{"num_hidden_layers": 9, "hidden_size": 576, "num_attention_heads": 9, "num_key_value_heads": 9, "head_dim": 64, "intermediate_size": 1536, "vocab_size": 21150, "hidden_act": "squared_reglu", "norm": "rmsnorm", "norm_place": "pre", "norm_eps": 1e-06, "positions": "rope", "rope_theta": 1020.0, "rope_fraction": 0.5, "qk_norm": true, "attn_scale": 0.179, "bias": "none", "tie_word_embeddings": false, "parallel_block": false, "extras": ["some layers without attention", "local attention windows", "gated attention", "value residuals", "a smear gate", "an embedding shortcut", "learned residual scales", "skips across layers", "capped logits"], "init": "uniform", "init_std_qkv": 0.0196, "init_std_o": 0.0, "init_std_up": 0.0196, "init_std_down": 0.0, "optimizer": "muon_variant", "learning_rate": 0.0103, "lr_mult_down": 2.0, "beta1": 0.93, "lr_head": 0.00217, "warmup_steps": 0, "schedule": "wsd", "decay_fraction": 0.56, "decay_shape": "linear", "final_lr_fraction": 0.05, "batch_tokens": 65536, "max_seq_len": 512, "doc_mask": true, "train_tokens": 477700000, "max_steps": 7290, "dataset": "wikipedia_en"}
Each number is 500 + 40 x the weight over its row's rms, rounded and kept within 0 to 999. Layers, rows and columns count from 0. Numbers have three digits each. The size before them is the row's rms in percent of the matrix's.

# o: layer 3 attention output (transposed), 576x576, rms 0.117, rows 501-511, columns 384-479
# v: layer 3 attention value, 576x576, rms 0.125, rows 502-511, columns 384-479
# q: layer 3 attention query, 576x576, rms 0.111, rows 512-515, columns 384-479
# k: layer 3 attention key, 576x576, rms 0.111, rows 512-514, columns 384-479
o501 095:512505486590516448466503543483503449483494436448498449518537479443526468505605494511517548527508622518538495521491527510441501512426480517475432490513519569543540506559492517460515442448470458554500439491527466527500544506537461528470572464465487514509537525548417509501583565480471541511
v502 111:500544529573473494522464475438493513474578474486532590438478543438453543526518500479521458564485389479479487486514512494492512412534465438460499485560494464460506446487525454512493431517498405524537546484544501531558478475528405501466490537454510590498486439537476502465531523441505453529
o502 102:437523519509545513518533524490514483545469438566514515487520516467473502484543483475552494510442486551469504458459561549578509526452525437491492476517485518527547533519472437552545493487551568510508549479491498555508424510504486499481512492465522520419602530459532540515502431512532503464
v503 103:537472413476493467521533520455468502441480531467463546535460489435499474545504495447457441410444452553473508452456521521528562490528511484512558542558440483452492495523549535533435529464390443472529446478407524496448478507505423544470548450459503558482531477461442492487534504466529499433
o503 101:415528470475476496548441559475453496477476526533577497471579499492533468523518468507502587444504504527506470455560483551576504491502515473519520519488440531614526506488467515585565507491489546540442496494563524509547485435506482462517462466542480481484442545438531462527581499464519504453
v504 106:556424463484442395441510577541439492439492491524515502476510497437439511418556513471495467490493492464504488483554551504478404473495537523502458488442560459468503538539506539476486473566476518501502554552482552517528495458515531485487502526516464393546538513521571522489486460435500423466
o504 103:438484502529534447466529472542489484459416500578449534463537524495489581520439463466497472470592525480467539522475461572498506436498513522515508469447518505485480493530460516532556510449433456515482415515532530535527471455553498463537457542494472404538567584532456532481502450499488517485
v505 102:552459535565460492444396437520473550442433533481582551480435556458464464458481478525451515403599500542550446552507521504453513427470494527494512503478505488431491469500553480465572500532486468498496481535440465475548559581542529486508536533526472484513556511422449527559464574450507527515
o505 103:480525477536534452508487537492518480560465544462455498536536532535477550527521526529518561462520482489534443476559510556514484424507485495479425489523523523444576468483518601493495514529486510539464579585535435466535511456491540504528501421453559467485522519471513485544447455453493484501
v506 101:498540496457484481511458469488538485488468439451436498454533443561477518509553477468483505490457450486547479517551498413506509602536512530495479517433516520569459559520455473461491542480486511480447541433515495507579474507573507493465453512507521506402524529533496594581517500532479488564
o506 097:461478523483490537491532580560470426462522492495542494459536525549535521508474481561526501478507469517545540507540527508459494484471538540491505551479497551547473472475429480551506528480476529491501508437481444494554596451593535535484516552473614419432464458491553527481502525484529533506
v507 107:518541531500485490523451418471446483449519503442472465490454523475486490478472501482468537510496543468554513466506488536514483528494513470536540457533462483528574486556554457502442467467473495480468491539471491528463485482526477612488581455498503544540515552425547507462436503526553482492
o507 105:488465439542527453530519529444583476475521487509491493503492495474578403496479537557507474380524472551509496553546441434490527403483503527413459562545481564503458523479512489540502490517457521574557400501455454475520510515510437511533517525528509430439494445620469446559462441504527485502
v508 104:496491509496528567480486429483515449561504528488506498501473503563489483497475454468565445453502473571516504507498490519491491505511588474513459509410448540509507454496527504459461492478489561474465511454501529475432479562520372604546504515472523514502580482513522519435547497454523461525
o508 098:553498506584464474486472486485514556537490459508553479530536487456479441556499494515553436541561509446427465518472478519481551517512556482547559476522426493455416524483572487472478497476513489560457480493469447584532483544510446462466513496493484574540544510544482543532487460479530439543
v509 103:517505471538592486487481495494526487483457476589514537490493463540516482565545508486527509508513482428463455386572475538490486430518434422475442508561524553457507475479497526472540519543473540569499403589522476523451479493464531453511423466510527528538506544517522572572535489446515520525
o509 098:435454464434506496506451507510493509496529496492426498511451495503511588458483472474472539430455534472413510451440477546456460464520526459542508517523555455476473502443506491491497420440497520522516488489530471461521508491419501491421492484503385538505499480452492398518388513532477506533
v510 099:498353486469545479557593518468528472531491433433510494498536537551529518490443538506457510504575509475389463529540536474526422532496494485453541612501495504435501567479571409425495457451508455465515509531493539475407559544487541508497462594558429413471570437544543514470462549528576533572
o510 103:507505416484534454425521540517499608509488500538476462531474468526481461538513536479534495575470485452505471484480516492480515482519471524586384463478600423492552507548511427491444467555501536484461458416477489557454515532606512502463494513527492593550504462523528518462446577456437521553
v511 108:499520507581548519435466561525514485469510521459488408527455501552501562528555477542497554519531413506503487478484574482533547489414521577472482475506501436470517504558459554490488526488528586526522452494489567501503412550519519485471463476476492537408482567496485575485506466515537572517
o511 105:508503550456499492565527492519469438470559512484513514402523550488444510502509543478495512508523505499506487398462472349503468547517490523539522544472510591512580571522464550409529444523434473410546505530464521449523521489456471530490491517406508511493508479537536476534505517474510570589
q512 048:554494540513485404520547557443436513519564500505450544598525487475415511451512527532573460482477570482632495529539473534518554501488437537570468498542515541430508484513481467486530529551480502461535515431531524496490493548498536499491517454629495531513432447512504468516463530484494485513
k512 039:487522489517522493459405501489525551519492432500541495445541525522512481502500542514510542532562479506404507448473544529472464507565537463485487414471513483536483518543531503569545518579473571465513507600564412443515437531564487535587406532427502513489570498501405540475576517500553495464
q513 054:437562523498446488428482472489462521457494463516445505535402492486470492517435478508451570519496454554535497499500513462482512485524494516500505410477547512488459497560499470512497447535467523512498495470543462458449480478512570440430509447456430524576420440552474519570539485534459548571
k513 043:521518480451536441489474521510419496542521431411481525484498514512387516449502517550556501542502503470466470458557528496511580466506476513466541509483519458481504470560511502478478508480530517494505446459436441472476560467468506471504499545500516468528503476499527526457557553499497552486
q514 056:568536508519450533562505495480527467446550493456574588496539492435539548550474570493513541481480484504496532466533515495544499532490501429507515503511552473473542448472547552534411495487509510496504557524516562483565562469519434446517458527474475445542435521566512481436588457439466398569
k514 050:502548564558475510479483488508490541559427510530430453571504494517497420508477498490500520484569522527436506520477437528509477497502505518503496530559514550487527525467498520508530491472484550574464503468514461495509468506458499590500507474470480549491591517534460518514476546523546434493
q515 057:519561495622476499476471485508485467523472514481493553491495518446591465523517563568475516519497487569487477431433479536555579502508473499525515508502516510489491542437526506533471490499543494475525435569504507545552536442482529453532498519530508544546578544493519568482486465538577516594